config.toml
hidden_size = 64
hidden_act = "tanh_gelu"
norm_place = "pre"
init = "normal"
learning_rate = 0.00482
decay_shape = "linear"
final_lr_fraction = 0.05
max_seq_len = 1024
Each number is 128 + 32 x the weight over its row's rms, rounded and kept within 0 to 255. Layers, rows and columns count from 0. Numbers have three digits each. The size before them is the row's rms in percent of the matrix's.

# q: layer 3 attention query, 64x64, rms 0.297, rows 0-63, columns 0-63
# k: layer 3 attention key, 64x64, rms 0.273, rows 0-63, columns 0-63
# v: layer 3 attention value, 64x64, rms 0.282, rows 0-35, columns 0-63
# o: layer 3 attention output (transposed), 64x64, rms 0.252, rows 0-35, columns 0-63
q0 089:080097096170132066137150159154123105084160121124139165128098178122195092157116124128172117101137124097081118145126129178133169178155137130087156113080082151125109096204093081151114107084108174
k0 073:125141186104160133123098091218115113139106172153126171149111174079151119109082139144144082093133098055099112138137128082163151115168108135160112124111098177181179115139085146109098151070143110
q1 082:128093098150156202103101206187148128094120137098131134128136161183165085161123107127158081147160137169091098119138096148100094163118101057154113150102143125106076179184124098129102120125097160
k1 077:131100122128176107122159155155108119163094178090152146118129120103107183129076223162102173129123103091138113165104103156139094136067143140104112108136080119165137121202122103126065155066159118
q2 070:108148136119134054103130193123135097154122102099166130122132090065121121132128145157099133139100180117125080139119112189136156185117169110158121135059125173170119119182159059164143153063143104
k2 079:101135154110145141168107057190156143109154165178126134161087133086138087119122088173146084170107141129138128115100104160164143174143054153160099117137089192137137120099074088132133125077166084
q3 093:116139052150102218117112130082146147117144100122099094136193155060135168080128138104113090127129157171151139105167089112155118136183157144100111175089124193117090144144129157137085123099120099
k3 095:123131097148158123162128146120163170099120138058133094141218158070058151064126143111115133096160140155140175118098077202126094114152098121135093179078137122110114120118169147142137117090123152
q4 086:155130108147159142135130075157129151116114187104125148197157112101034117151140136078185142169098125134148141136109116156152138141083125112141109100117088146136145120059136120169174025152116132
k4 085:153130121111149118103104157111172156128134112182171135128116152194053124100193132093073118142089059106139075146097151155096108146135078172136133099117195116128121133140177192143127085108111125
q5 088:139096036061178166120157122161148137157101117119117137131163140160116173078088113125102190062142158168105107137111093167130108106132132141152110180142152113092092130175097148187097134134114084
k5 082:091059028121130146091093153078144102131105153087122159157159106093155150109116129138126133199163130163141135166117149131112127126105083157140096164086206103141155173144164110123148112085147162
q6 085:138125108178089081172102183124182191106143121092113097161154160109094137098125139097083159127114112091102101123133141097089139126099144119118130206096103093090092160104174138157140138122208184
k6 090:131141151124148164110124162146157035112184140106150184143123147117154115127113178171135162046124117174100118159086139176133123106156084155128105093095075092100163105157077119124111092132170089
q7 084:097159141107093200146153147115187176106180064107147141120119165114142183149104099106157119073124141170117127131150159139156203129151099112067106157174126072110131096090099097106103095109120104
k7 091:091155134201176197133134108085121125098091190058059157188173168117103148173130178092143115110156102137118122134103105090112132100100109089138146122095123135120165144121138140130164105160097088
q8 086:158133127076100137180164123089087065121124092044115109155117142157151161185139207123142146106168100092129070199074116130114164142137122125156091111110167113165113090144158121141129117145142114
k8 085:188146122158131111178140102097126119131056076131124168159120128171146118182108118156112097071136058159096124151078124081143129196166138137139065147160147129138088130144109109072135184138102127
q9 070:150131146172117046132089131148180132186130109121114141165138156150151098155058081161186152069171179126136125174130110155113138176123106129121150124133111152135132072097126109068076133098076129
k9 087:087126170123147180146110085085114115106110116185094154113105113128092066136102128153121119165144159061175154156112145041117148063142096079160129103146144136152148148158078164131171093124153162
q10 070:187151130127115166078135064069112147194192102162145144121092161172091135117163167135152134191134114142115093144117136086124140099086104145121117125155108159116118132181038086148091111124137121
k10 078:119154182135129067099136117080141134130061091075092126173147132154164135145136144140093197107116100134079128111193121152098129093149125078110142179148101094145121145105185126144110104104198184
q11 080:140114089132161184147151130091076100198157121075104147096165147151115157204063116134126138150169188150162136098083113112119097161112123068159143118087104116101115164124133166120151067097134142
k11 083:195119099148121123074149139111114182141155102134163121079164095128105151109142170211106121108115131170141116157110102056098116202128123118128110135102076131151106134181163073188129106094157128
q12 083:117150155096117137095090169188041121162159133100128115137083131111183125144119180136162122119177104054190094120155121151088131071086089097171151141098153106163121132150127125094114143136134182
k12 088:136152150058153101174135091119108138147127116133140161183073072139155163076131165115201146122101120162165154114113076031152127162116171112119140090106086131144070111093122125117112156127125155
q13 077:165107094075180181112127076100133128145090100133103129193095078182162092151117146119060147125123172101173183134135122091119192092151162162096151098111179114116106118129151105095124119103146089
k13 083:133160112131134114135140131128056107140169044122151087088188117117147150128140108115098156179152100138081122161156132051169173118117131167101078163111159127099133179112165184066147118125128107
q14 107:177117093119141162140092104048115186168110137127098127139172149133101150069126144093068181119123144186178141118108089055140094140091126168137133113176076144114109147155180110116139130168119122
k14 099:163093120116131127121158226068129125071156098139192081105112125086146143107129124149067151082154140145094114109153152136088104126164144112095109152093141112146081144160175146108120143117213103
q15 095:061137206133128136113117154164115123145146162151087112122098134193169107118102098093148069088129089112195096104145174152146107099137089111131168141116158157074188130187111126155104159137090110
k15 101:159163167080168113133150084133084143125118160054086078120134131146144126160088150067186139156116157162159173054114096066090131163097153148183138135119139114117145097095151147099132160101150131
q16 093:147132075129095090127101133116124198098148093135192097111130125142100132083119023122151197142178103120164147131113131202137149156149171131172112108117145087138104116105141122122140088185131098
k16 101:103095090143105125182145121093187100110149193083198172121083179101115132113126070177131129111083137112127085151126167103177146168156126150097101143095115159102126128140087145150120061147104168
q17 083:103111172152095091152116169190127039184098133122123099140078174194181139102104086126176124154109072125186140122158136142147082086111108127145169110102144132091104118127110138174100111111132141
k17 072:160139173056077142079124109098132097201141127104141124164092104167092141144086123134135120126128159143185170100095128075139120147056179118188116122106088154093150150148092132170125140094174120
q18 092:201126142120130064147187151137146125123157139151162058093117118078146109162157131145120133106087142113133068143172133171151131117148098123075101144161113141088190155094104079130059141149090171
k18 092:073119228104107163116156088149138101118072230115093123173114089166120098148095175121129141149100123094117130161093159156101138119139123119130118124135158076138097145136102133129135086202127148
q19 079:212095090091141123136115133089105172180133081094180166125144075080100173100185130126190101129119125136078163128116073135135123166111121104073146117101123127122136131147152149121185072140134167
k19 088:110109066101139209081168133171163159116082120169153222162139150166086120150177109165091147091123101114088098134110122096123154137133088129100106129133105115155107107057139124165164112130117136
q20 089:076054119178120127148089120199157121123135098166110100141060168125099120141106095139169129120133136065114121161116201152110117117142145110144148100152134111136163156186070120077105101176173145
k20 085:150091200097151169154075086107184064118148085096086123150129139156139180119157126109144104188128165083170113154103105054155168103117144158122150103135154073131151078121139153102139114116118108
q21 073:072124131111143146109113161150106096092185123088115101137127123128093124157115069145178109168164089161098086119117181142052130135169143109120163145172157131123120144200181131069111167177089153
k21 075:126109151096151112125080054119144087135112186113185131081123106134075204159092128145207116149142136110156111100120128088173110121185132108141139102154079115131159099126190125130161174171127135
q22 082:122133142123116166108133084087143096075147090182112130177151107141139137071132129072130116170083163174156102155156153112130111097152161150115172134082114078186147124036181166109142095127136099
k22 087:195120163150148116152195080097090154078205106182151134107154152141082147080154095067105133071157102115050131152121132167125133111132121117131111143146131093064157130125132116131172106120133135
q23 088:196066199079117038103107099138152183097098180086154151145108111115152125178121139154100144195143094139120118142133126135136108143080146129087121125124121146157173092164130112109088100129144167
k23 086:122154114119132158123172106137084132121094124155137176179084096191160102140096107135159140103160132092112160142197154138109117107122073091058132128179214096119142072169094165153112117108121106
q24 080:107105101161176108124169173167098140114075132151068165140151156146176169113081156120108113081063114136135146176105139155058114143089120027114118141150168116171121125134140153131122098105119155
k24 080:137116128137183160090139132132107147113162133128108125136128125169147148113131121135102133170152111134132115214125169139086144154133114117210146097113112128165124100123052115065156140037062063
q25 093:095117165143069047088129129131169118143153181111190168136053129144157146147094107148159167098139111074083084133122153155179120134130144120120149147147087166136117098132107115143084091193091138
k25 084:060116170140134154125135099172148065115106127157100138162070118134149117188089129102185095088136118079156159113160195105094152095106086080101175149101145118122133153159129155145134145102161194
q26 094:109136154135163151151050096068132108159032151107124139124163147091158185127113119096114141180141165163154115107109154083145122109133109145141088089079173113102111145162118190101100145170139171
k26 083:207147033117113183147142143094130128102126082115175088174175119147161141111094126112115125146146177152150127110116083109081154101147166121126085135098124077137080120177171135175085159136113138
q27 085:102145150078138135147090116149154143100132116197045131135126128139175105082125123099117114168088136075129144125133198104087204108128126124125145155162177083144078144065142130149145120076103167
k27 092:105144140128183150152088130108075103153198061134129117141239166145140156086111108034159158144121103143108152149090162105119124111132143165158172091142105123140130141124107134125141114145094092
q28 091:139104124178137113137113149120116154153116138111140111086197157150107094130124131163125087134101175144188145095050102144143123157179175190134155121079060095165099113091145102143193112094116086
k28 101:214116124156047088128142142160163197080179116141153143072119162074116091055102160160095110145119128132102153175125109133133148160127139158108144116142123131126137117115114072178145104091164124
q29 083:151144176084193179138111112113086151152105102155138092135152120131107171136111180149113115125130087187140152146159095109079138095141124155111069148083105098186063091144141116161185101093114181
k29 081:156153101118117137124125147068143194191112103129170138153118089134134113173116158127115149127164085124077125148137071119144136127130124179117110135107036193205162117106149089142078131112074129
q30 084:134176147110101182125105117139172141193124102153098177080178101130120105165121130100111123099117146124124122102147042065172115164084177124081127103094126119151141170132060085159136109150160163
k30 082:084206138106160176139127144140129139148082082131078109102160095080149092128165132105122132123165131130080122119172089141091087137099120137151132120099141116097077179135157104243115156111165118
q31 086:207143100125136158120139093098069121098128100087156164142161104130079087054134184213118129119053134142177137152112141128115129160147090108112068129107146168180135120122148125131158110145139142
k31 083:169113111170089103107193087139194188123122107150155103141143112131101126086149104105135187175118098109075099169104161155097118138138125083111093158175164200108100103095101148111155125074139105
v0 102:132127058109117109125070128134157078069114192169145111149042147129104142138135113117123148143135109155185106135181119129098084117083115128160140183169113105091128163136102087152123200112158164
o0 090:202119143151127094148120137125074166147154044146133149133169127167136067128159150108124117166124124124083133111067132071148177183142179133068085119124143120154113097118123149068143097133113181
v1 083:147112132160137126197112101138214126168129096181175118114211083126079076128133095099130091164115100088117154136125120120115189159174150127075157096097137149162081112164118140107112116143143105
o1 080:088112169080114122102158141142122152137113154100054137161088160117126201102119162130108098123128111184129125125184149109083121050087071122137160162190082114110169130132164096166165128108153140
v2 089:045134125168127108089113112116151120115143120170140127099153095128164177181154063131097162107105161130173078092127081157112191138064142129163147149101148148116125105110150116086193127130182168
o2 074:171115182152123165125132146096166147107107142103147162161140142158089103126147140092173090172100107135060094154132149085140099116158156134037120137154129069136137122166081180144090123175066104
v3 082:091120125189213119134113109144104115097045093082159117146108150121159174098120212086118144103170102132101134111145092103156132126189161137138166083101123161131099122147126166140124143128163075
o3 076:156115093117131104084181127113134114131083179185121137171176079137131129147083120151082138070072194153141102152175198161128097097093110082129109118178137160116139175134086135094098124140123113
v4 087:154115141191103117169134090203112181159165146139161153110125081125115107121084130102075077119085119161043142111151126171150108119169103125115172092108051161133149127141129124164121134149144082
o4 089:168115106091129110108114146135089092136099104112071068170123145144131155143118148107128134143157122106204150138129177124079119101081120073195085132154131090128087168189158122088129187125169184
v5 091:160127117138075145136096131132114125129098146109094152105121092103161144150099102104042090095154092161130097133181174161186178145111153199120147116187081121126129093105100174163117179137074143
o5 086:166103130101162126077131110118140095130148111094167192121134132159133087170159125166178147132183154112086107112102063091125085139102134052156081127081144135164125159192108082126142104140183154
v6 094:113104136125131105116144143183183214101142097116096152097102162147113165176109178096147144122093158132081103122129127123064156106198086124143129172130143158096098115045144095124097089169119124
o6 099:092154128175098093148127139148098118122120151166119032097179097154102123093125094117078079155107117147187157066151127137116060118155185122170128138117149116109152171126154200159147134129101120
v7 095:140099132149115129144156167165124154119184179144075129169126130217157154138089144066154126156111081116115181122068082130126081148152097076143110128094146094098085125089136112169090123177119106
o7 093:076182125155151140099119106129109115116113104182128050120107144078082092136167126104113161172150168093131144148136160186103142096161069125172126122115131118084155154085193136136190085128084141
v8 088:087101137054096127191124139116081123095105133134084117111095123148158167136141114144161132080131186106103110140138107162143129135138147042163089206181132166109149106134168117187126121147101079
o8 078:086134130163137214123081186111164153156127137114134109131196165096120152136091067074110140135137167126138116042171112110162132164160151129153154121078103095072096151100123093122095148138131127
v9 088:077129075163095149134103152159143161126131151161084086148097152118142122164142119114128170147116145121137123094073146186103094177085151125134137178152143070123191115115115025101099165118103170
o9 077:107144155141124148101117180092106100107178109119180145133139092150125113154183070108188117178149092171119139105154120108126129145148150157094145137089090089144099130078168210100160083081093080
v10 087:098129160129149064097071062061111123193139137147124153130092126081098117108165134137141120167099101135125152107132085175163133165164148134152132155068148207069108125151080129116139175135132112
o10 088:127140130147107148172201166110114131041121116170130113147133108166131119156131141073085153095075152105102086139132192072078179137114134118156105116174152045131139129118097115125151163130168119
v11 082:166149158104148152092138094114174066162121132102128151140133105134097066148108149139103112136106112197062140127097088148173118146155122176064226097149110134129166101106148124088140141141146076
o11 088:155133138104129106129123116114077115130123119116181156133109130094187207082128154106117196094136075109146100124131201130088121138093059046127110159109120170152144104191146120139112133136141175
v12 082:096079139162094147185128120076133116192149113106102151084122139185156169186114143096094168179054138146133161091130115110083089074151186127123125113097079169112149160140158116113128111135119102
o12 083:059093040097128166148130169172163115066086165128119163171125159107119122131142101095174105130173135138121117137106159179092142144127079097113083144116214097117115119121117157121174127160115148
v13 082:116132153149109152157132137124180142115124103108118107123135159136133126118102137126141178058114163121089147092146119137131136116096096178166049125100127134246135114070096173129163167131154053
o13 080:138170114112161098088180115146088103153091134084157105133140070164164225163129092085096111146097145181104110095132128149149111193113163144115138139101154116076161098158168136082095149128102099
v14 088:072122161125076072135111168135117066109117189102138098128165123101125091175154108093103112175177159090115054124135152090133164182117121138116127093139106162121115102156144114141134203121171176
o14 085:181120083103170168110160103081162188180100085137116158136154115165081161100083110153121183095154085146106195171142075131095125135101142105122134089153168087119125143115095116146159071124133151
v15 097:102238144139142123095147172142176117159082080110160097104117087086128165191083135137150114149084153093125078088099084102111119102134103169100152147100149146170151167144123158153115134115144090
o15 083:155084161138114087136106102083060076094119195103139156116147129158180132034142120140084175115157087209149127099125150138122100135151107148095156112117140114126148094140160159088121146174156122
v16 088:091159090143151064175142068112122088164091131038139180112142140085179124111119130143079160147103164118121090140169113121118176123110159138113090090104176092151116149140117131149139182162168168
o16 094:194061152118148102060159091102141181087102109156158145155131147211098159162090140155117145095156116135146128146115134110124104159118118125084168169169116123150124060156100153108110070123117079
v17 085:065112133055141109141092150161148087076183098197130155111117134144146137096110154058150146131116120118151094123106159172178171144147163107164108180152106077098124157143159089121070152126108144
o17 075:111177143186070198107148168134105202085157100113136109124132122155105083169153119124158112104147111177102153065136114120129102195128099079079137175163124126060130129097125134151154126132109101
v18 086:131144072153058164119151124122104062096148098190141184181113102086135122110094137132159160169096196132098151102125119131102101140087169110123169114167112136146134089149154150114165173128078073
o18 094:116105162086096142140082148150161101143179075089154085114092112144169147161137096142120141124174073144107091129136176158132186175144104151066090145112199103137122134170103097076077139126164143
v19 091:058102107093111186145173133098132146132172130132142141132161151151111093134168081173145113115084142104103141094115159072114166168213122113125123122130136097079081171191158141141136117100063100
o19 097:053168171113135178164099096151153082139100102115022101155150154138152192140089137095172123082170142152119156127162095166149116106104137148124146151145079120133135098080130098154092128159133123
v20 084:107146135103126099092139142131167195146138125119191142064109171116147179115106202100135166093134097093110086108128064135099135140064147113159146117110176193156176087129097115097140126107128086
o20 071:170147181161090087087166093076112085101100095115149063160127118147108132155141129183112054179102135188178077138135179153161130135155139126101121119141094103097166135106102168150113165116134104
v21 097:106137141117098175068088116109136186132135126156145169171101159163111075119068114122208111168150089132147138064128136134175166136168144118140153116161091159121127114059112053156105135146110118
o21 084:156120058154127120194130186142082116119146115141089078086184089106131124134135215141094107092146142150097106145109103146108098154126137115115092123103157140100085194152224129142133127129122131
v22 090:133106061084156189125162109087064109199165101142100158123109124137120114146119110133108152108129130131143178175156153085095122193140173158068097165125115112054088152142126127126143098175120116
o22 086:039096176137131126133080162184205156099128160125092157123145152081142146144136128157188073109151130099131151089106105137123156079128111070149179141134134108170101119106120073156134074121137141
v23 077:167105118086163174118181170120127151028104104063116155114200156154174139076125121141128091095123120073104159112172106115121112138168147134138155095086139134133092166086152147090153136147101128
o23 075:056120149153107141149053113120188131196109145146105120144079138151150146164112144142119141073128213155167117124121139099180129145120113101099135150149123090064134135143146150114064143119128055
v24 084:160175099147120172117096114095120100127197161117093135156130109128129159095134101093122085120167191108129172161126118128106122186138109134055140113064141134213131103104069137154104077171135113
o24 069:128135182064165092085123117155145121132086146101136136162090125080131141180136141151081200121134023085150124090086137152166134095109127126186127093154119136117143122122205129138138149144127096
v25 080:137133114103170110087171086070130154125119154122092205130166117069120156152064188095217116102116154165140086120137126128062162132148129078101130128113149140115130141171129116162168117097121150
o25 072:136103122106074096133141162156114118090164118134155076117126123127101147077147107193064109091173111089163122084136159127199081155157192138130143174165138135115126145118132093142067159150176079
v26 082:123213167126139141133084076158140210161102139131096159104103119089100146094128086075131108149131180133151110123145131077128166127148118131112140130107159089162053123104119139084176130128131049
o26 087:139103129151121121084218180129149114130056112095109129148176140131120148176127138179031156102130066126101138155143153168105098084126102132141092167128105133118179136139088165151086129108105140
v27 083:139149060178081125121133177089153130097183076092095126108109135163152104119132141107074098136136125095148186178109161119178186114125154166091106152091121134156104119181137117083160159061129121
o27 088:113118205047136119094117099170138107151154169133158180128078092178133115134117151178201110123164107125145116090112107132100158149101094094159141086155132088096183102124099102162112125142080168
v28 100:158150106137168146105091107075103170117151109170109175156132174154054076096095153103123126151175077113119116135019110105120110126146089125173170165161115099164157161108141112137138128142145155
o28 093:169146160177147090170194190190116108107159131108120109124114117120096070086181169082140114113051070091131130149156100176112148153117136109102101115093171125124144144095111158150154102087140131
v29 092:131062077080121147164101058139136155144142085082140138130142110136142068115120158116159096098126159125137180078111164108134187148105120115141139135177184146056169159157108120173124083137083151
o29 090:125140153111121150096161176122163165087132112219167071095115194123174163128108119135154110107136106142117098153130083163153115119182139110109104163076049094117100152131129075152086156112139104
v30 078:104150125105164095174171107076088160163158169089160148117107123111090079123158104125079100114092118130162134114062070174088158114098157161119138086102134133167100155143160179153149126200161125
o30 073:142148151142120088097121117170162130086090127136064118184128157185133135086095132113125178156082135052131132174137207118041113141122084104153150173165147128116140128103138115128118114076159144
v31 089:091099143116161141143147099146081140179070153194136111102164112112167154121177135130158153118112148130090181136162153087121094083167121089053150161131131069135092147063172157149084099132144129
o31 086:079129090118131201168111168139095129139113166092089092109157156102115122096053103144112144118117156155148127123135136183102131119133124156181073143128114227181108129160130121108179111110112066
q32 124:129139153133130144138120093180133116105096149090135079172123092196093107143140110183124126082122179146114137141111124150139107215107076086098126147187203170085155112101124082118157089138109096
k32 122:103148148144112115163115080120120138107101124109100148102115102205088090179152156164119117173145116138173114130135152127117087164061092110138099144163200160111106103127116140139217077146108063
q33 107:141132105116140149090123117165149110102159177129111110124117121166046076071126083118161144156123146070093075082143164128131130117182152155174143102096139188046129106137116173120156176156137144
k33 103:101129140133110148111112076144115106097152170152136117142137086149159098052154053075147189186114167113136119084147113140135094142168124168163159121079179122113165154116138105102125116199081096
q34 123:178153168128139103169136107071108134130139136143147155050157152146138113176113162135151093132103177169081096147099119099087129104122131047146128097171088070144153165141166077097121109100187113
k34 125:133136121161109075136124173068147192138181124177144147113113110138178120165082146143100055127119194141098088184104131083137113164105084115120136100143095087165126151111113053153151125099154121
q35 104:107133094094159151115145166103050196116086143172124114118153110103158216143098148112174125127124090138195168105091121145107169117126128081126138099099182096156109112157117145119090132113086188
k35 109:144131117114222150180130161103122163139103077129212152144144162080128210094086115111101118116119083151129151120120135119083144112115118061140081148113111104153145097149138173137121141118061120
q36 104:125168097137098146104138092116157113134091120173120082147123097041073120124167105126174087087130140127136126162161050121134097144160188177125083162126095092121118174131185167160119143122167098
k36 110:139119074115149121114104127098148092136137152114166077135107138107070139179179163128142138148116150126119143162142100207197113092146122148123156125104135060092145141085143177146114081071153047
q37 119:099157178173128182101114136095074140125153107092131120146098175109114152113121156119095124146136095171196116064121127107110135049143117166173180092184075114082163138113099129107139182127120104
k37 115:119096164125092162106138147092102188131141083093101104093126198053147158113146084142100112168122091178183141047136158095150135101116124137123183121117099108093138146137186119129114169158160104
q38 105:139102173165110106083131118106118099088073134135094182198137169168136140084165113112161141120148147137152131156124212140102094143162085120109130172174104086118074088152110179081116074127125135
k38 103:169123115178083079066138062131136095124124083124102133201097139175128134111117128135141158124105152133171139167121179099154106128115101061085139114140142116129166106152138214100092185147146155
q39 116:092143102099169153095123092181140084181152194181114163066120112140131133130076089130101114126102137176139128128157045126111140125087161164184175108116161082085130145110136113148146109129172097
k39 115:110111109077144142120154142109126130153182177129096104080091061169107151089111112133144097117160130153096144108170107114107067115119165144162137092092135099130167216142135124149211123067161140
q40 121:109138144151093114086190182176147103129083122123101157135103137103098108102138110130144103160074158127070090183110176157182126072099117124102117120178137110097105199118167108117108199154097119
k40 118:144105145144130135070135128154147093139117137075086147146130129091173148156168131083110051218059149093081075175127186142157111112131126139133120076156143156078146171107120129111129151138141151
q41 098:110166136096093216152096149176153136181074154079054165140109141131080164130114118083151075135115117137184159137122129102139154121098059121129142133168150143092164150146133160115152101095088136
k41 096:102145149113203170095119124125083145223143126093080093172121127124119104159135162093162063145127116173177177112157115119129129141062143111132131091149178098121088138105142141129123169087080109
q42 094:124062113074117077086165123163121163115118113107193161151098166050094170116167143117132183105145091191084127141102122143145114159154113073116117169165156171139116088143090162118123142157133118
k42 094:119085112120180169076148127173167145064134164125151178148054177128145118122174080128157111115149066067160146133100148150151120107135096106084126160145165145112136075183131136097146154082126112
q43 126:112137097149092120154096184119114120090117235183167134122164184127150104108083077144097154089155123157144103098150139121140103174174155043146108108096112165140118108115128121091137159091128109
k43 118:129117127125145091110125107137113101124175244111179173127101112076151101089080121185098133106131165127190133072140147129093129150137069139174141113098106177157130141175144144098094136113097125
q44 115:128126139130088130078120089098108096107114076137112184162152150154175179081078072202149132195113095101120166107115140127121118080095115081186161121164120129177136109117090128138127168131151172
k44 117:154120145092132100085189078110096103143111066116149173141151105151151201102132074162118115126150134103175178135138167100080097064146126120173170133159118161138114119086071086130088156135152153
q45 109:080183150180092132181113122085128091164166114093095065098183151142132113117115102153104103150139225160109082169142145136149150098112077160170085164082147146142114115130115089136118130105112126
k45 108:132171145153125149175054141091104110157103086139094093058156128110146056141119175170120115112091157150155123169137123153110093112194099129139108107167095169114133192103096086132112166173139146
q46 117:129109149152126110139119116096131148129135154127128125121047152112111140135060118180155169093142047176133104184184160153098110095115072113133110180166117132147178098154095070136090096144167162
k46 122:095119232094126173101106097125173137152113132127113135132097220193165133115087131174146152134155105146150107170148112135104141111122063118109174102100109092101133103147053114145147120105136119
q47 119:090120150176085112154204171147203121102149154155099140127125109059144142131132106160096118090099125086108169069151147197098120108083133105161128104179160152084168149090106117131161109104133134
k47 118:037159161168106120135173114177114113137120152131116158122112124114125151141092123117126092118111102095150164084124179107148183119109122100179182097130116113108180165024104126167167079121142108
q48 101:085126144103175124118093052145132106118034151114089166164109149126147093125113185139211120153143185072123156169130131117116128104110130145112120085096121178132175077155132138130090138155121152
k48 110:169164147049161105132059068148106075138097101163113102133119072156137151197138146082169105177136178066175118113111104098135164119144125129160149144115130104151122081150117134114133168087122141
q49 093:125088138103107198094135131119150109123119158092108087098099144102134096115086131043118198130119107145183103095132141095112160178095172140138126130094186130149120125128141099189221161128136113
k49 099:121167123079143116173143168183089160152128148097110072155090137136132136087118138115079203116124058089166127099184117125146115164086147160160119094085160146082123164159145100084123139110182102
q50 125:106059140185067119159117135125112130131168155098105125174115132154116080117188148070144088124140140130110141063156117112131120100134118143128178149143082096140147114108135142097085182178217084
k50 123:123114155158115101158114144118160105094189146097104127153128125126147096096199163131164148083096135160162097073083134041188136127172161170120172124141101085098120086082131157140107144155167095
q51 102:122183115174124110166098123185192165095111077131129075080094137064149125165105167121124136103187123097033130154111131157123173157155132184113127126132126106151160118145132127114125080107169132
k51 097:069095149125154119193093114139134101122136103175095114138137152116111123197085145116097130118176108081101120166111106172181154110171087199060085145133110102152172102109171110143125089134116174
q52 120:124123162136127105133176108102150148130126172167145136149147120151119155178074168125099066120157083151138137143058150081088071130112109112080206151151102058113173080143148189126139131134107134
k52 113:158100164152143091103156110129056164072103126157143168113106134182124170161102158119108079115123122185122133108152099112130142164094184117082144099188095069141208116175126159123100110107119109
q53 121:206153104155099092092137150068108118130126084123124086163138168157087105103112111146101162128084161147197184159126178103142085176092158098162115153172121150117094127101164111102111123081164099
k53 117:168113097183107086098166117108132148142136108115134083173097109131102130132118117184070163108120161134173074158167196184132158173148109072116109125164155148102081152121127141069136100121167071
q54 118:195119180146093136148174159142104136103094149101147086101141066189096124161138077170111085171137081175118119156153110098123094098112184135116122102123143090113129112153072165179106118189115120
k54 117:152119168128096110133185133124153097133076129115165099105162111177130126099142171161133073177088042170120094124141120161097083192131129147096121167118171067113171162125098118174082145122114136
q55 114:113128144164107134112137132146187127108089210114110109114133168095151116149072133120083100100144123152144138122118191192174111183160101122114062134142151127088161115139152164105046135152062117
k55 111:099109161182143136189106118131113122149115180116079090166107156083091136175067142138150091131089143107194108122110176160104117134149150125087148126152130110149193126186091174063112116130083100
q56 116:097132132190173167117130111127070126123064071174115056113170093142132070167128126091097122175163137074154131091154120092178121130132143145159143146107107180079170129134140166099147102103099141
k56 109:155203133163111088118137102133094113088153071093124101118182143115130139179098145130087138140140157141147148079119107160104130178187183159099092147062081175096135134121172152150151141138061135
q57 127:121131099069191102142088063093122132071126140126086123113104148143118115138113078138063102151196141189118119136073129151142113138159161191170175130161125155159155137152134115085150167124140075
k57 129:101081078130123100129084085132113125087126135130136099088144161144115181114070109191125116168203148128113132126089134106135096126189129211136129104183160129120120118150188107082164177139134088
q58 122:115121149113127125136107139074158104121079058086144107125120181143145153144155124182107156093152096131153135128085082139113111122122119153134113139146105129195105114116104084196064124171236150
k58 112:147093120104087121176101090130160089141110079089098144143149129106168140125136153183099147108172048148144148170136131122166156075132136149127131177112120127151108112149045057154129128090200111
q59 114:172168197132165164156079083119128164156127128141094119125120133093127119097113164110075158136110173067128056105170190113142148131101115131104118108132143135130142107113133055110108159144115222
k59 117:162182202105134110159131128084086139136168113151124055116151123129165076133084131070164186150084126104113117163151153094070202114100107148111117102163101185138150124121111103081128120139123133
q60 095:107131132132126191142041153121174085164114106125084078120128185137081164207174123151144122098112125145143179106174110129125145115108116134156105111071169124136086205119082108141120119129104132
k60 097:090172105145094191171086157102145112232143091025109117125164102084120119095116133131171129145158113148171127151154075163124124144101105102170102152159118106128121117127118137154096118109167120
q61 110:105126071125126110155120108140160054193100186122063121142128159130145125135104094123131163152124150068145153162114147137086134163170155129143105076113157048183130181121077130157076134126143115
k61 114:145089098104141121175094123095171056179127114109115110166143102185162145143036130119150112112130120124162117149120128135123150124129186153214120117107146107138101185139118148085049118111160145
q62 105:141137165137146136066168116127115084127123091181153112081114073121072188084111114154125127179111111147119150109195120193168085190168135117119170103067091142091149108105151150160140114133116136
k62 110:126140145144090133055169079148113177099155114186189094124153126108074108086138053140165121134134130106171120153169122193125081101119151139151113144095124139115181145107089153120173099082120170
q63 106:141104095078125101158158170122171132081079143094179123115223111154119131108098086125126128132088085140143099128144179172103151129124144177155081077142156118167138151115107125139070196141085125
k63 106:128113135113113120159150190130129134127064177122136108150111110115130153070099097150114080191061103129117118149073155172110180135166144180172092130091186116142130117118044117125099148171113110
v32 108:145140181148153122128140162139093114140159119135141125162146157151156135145144135255123139140060079108057152067080083127126126101093076117169145135148137124144115113118151116106109119119085153
o32 109:107089094073158168114085120158143152122150194118121096131075139069071071146133147056147181136153123069147101139150126130138157168152157191139119096088135127108151117175139159091155141125104159
v33 113:135127145099183114128144087157218144072114094133139107106076157084137064105120120121145102136156135158093113085139198157118144158091109149188177181125134100105071129146141137073120105141129163
o33 113:155116105119132156132127148088071123154096163097199148124151109136134095179170118146182122183097133121223138103107075076112137129108149084177118112088144133176088129115071108178115107107124119
v34 105:192152157138139152142077158128129109109152059129158102160083157152107147081162082144102126119121149101088088132146170139182122136108088124190126094129184186144149064102109146154129078080129087
o34 102:100121084110159140126173162102078125103077187137105149162110153077139176148124151051111132129102122153132169107132137103093091115089172109145113135124113048116175178166173182122132144105181127
v35 106:140119092106161126144139134161134114166125103216069118132128110119119148133149095179184084143074109123083134112163100078115133202137086142134099148085144123086147085153146148114124067164191098
o35 112:156088121130089140169150153135093128107142154020111121147120192088131124136125160123065130163135061121155097107075184091149178123128138176133116088149141128127105139154145096097117187173143132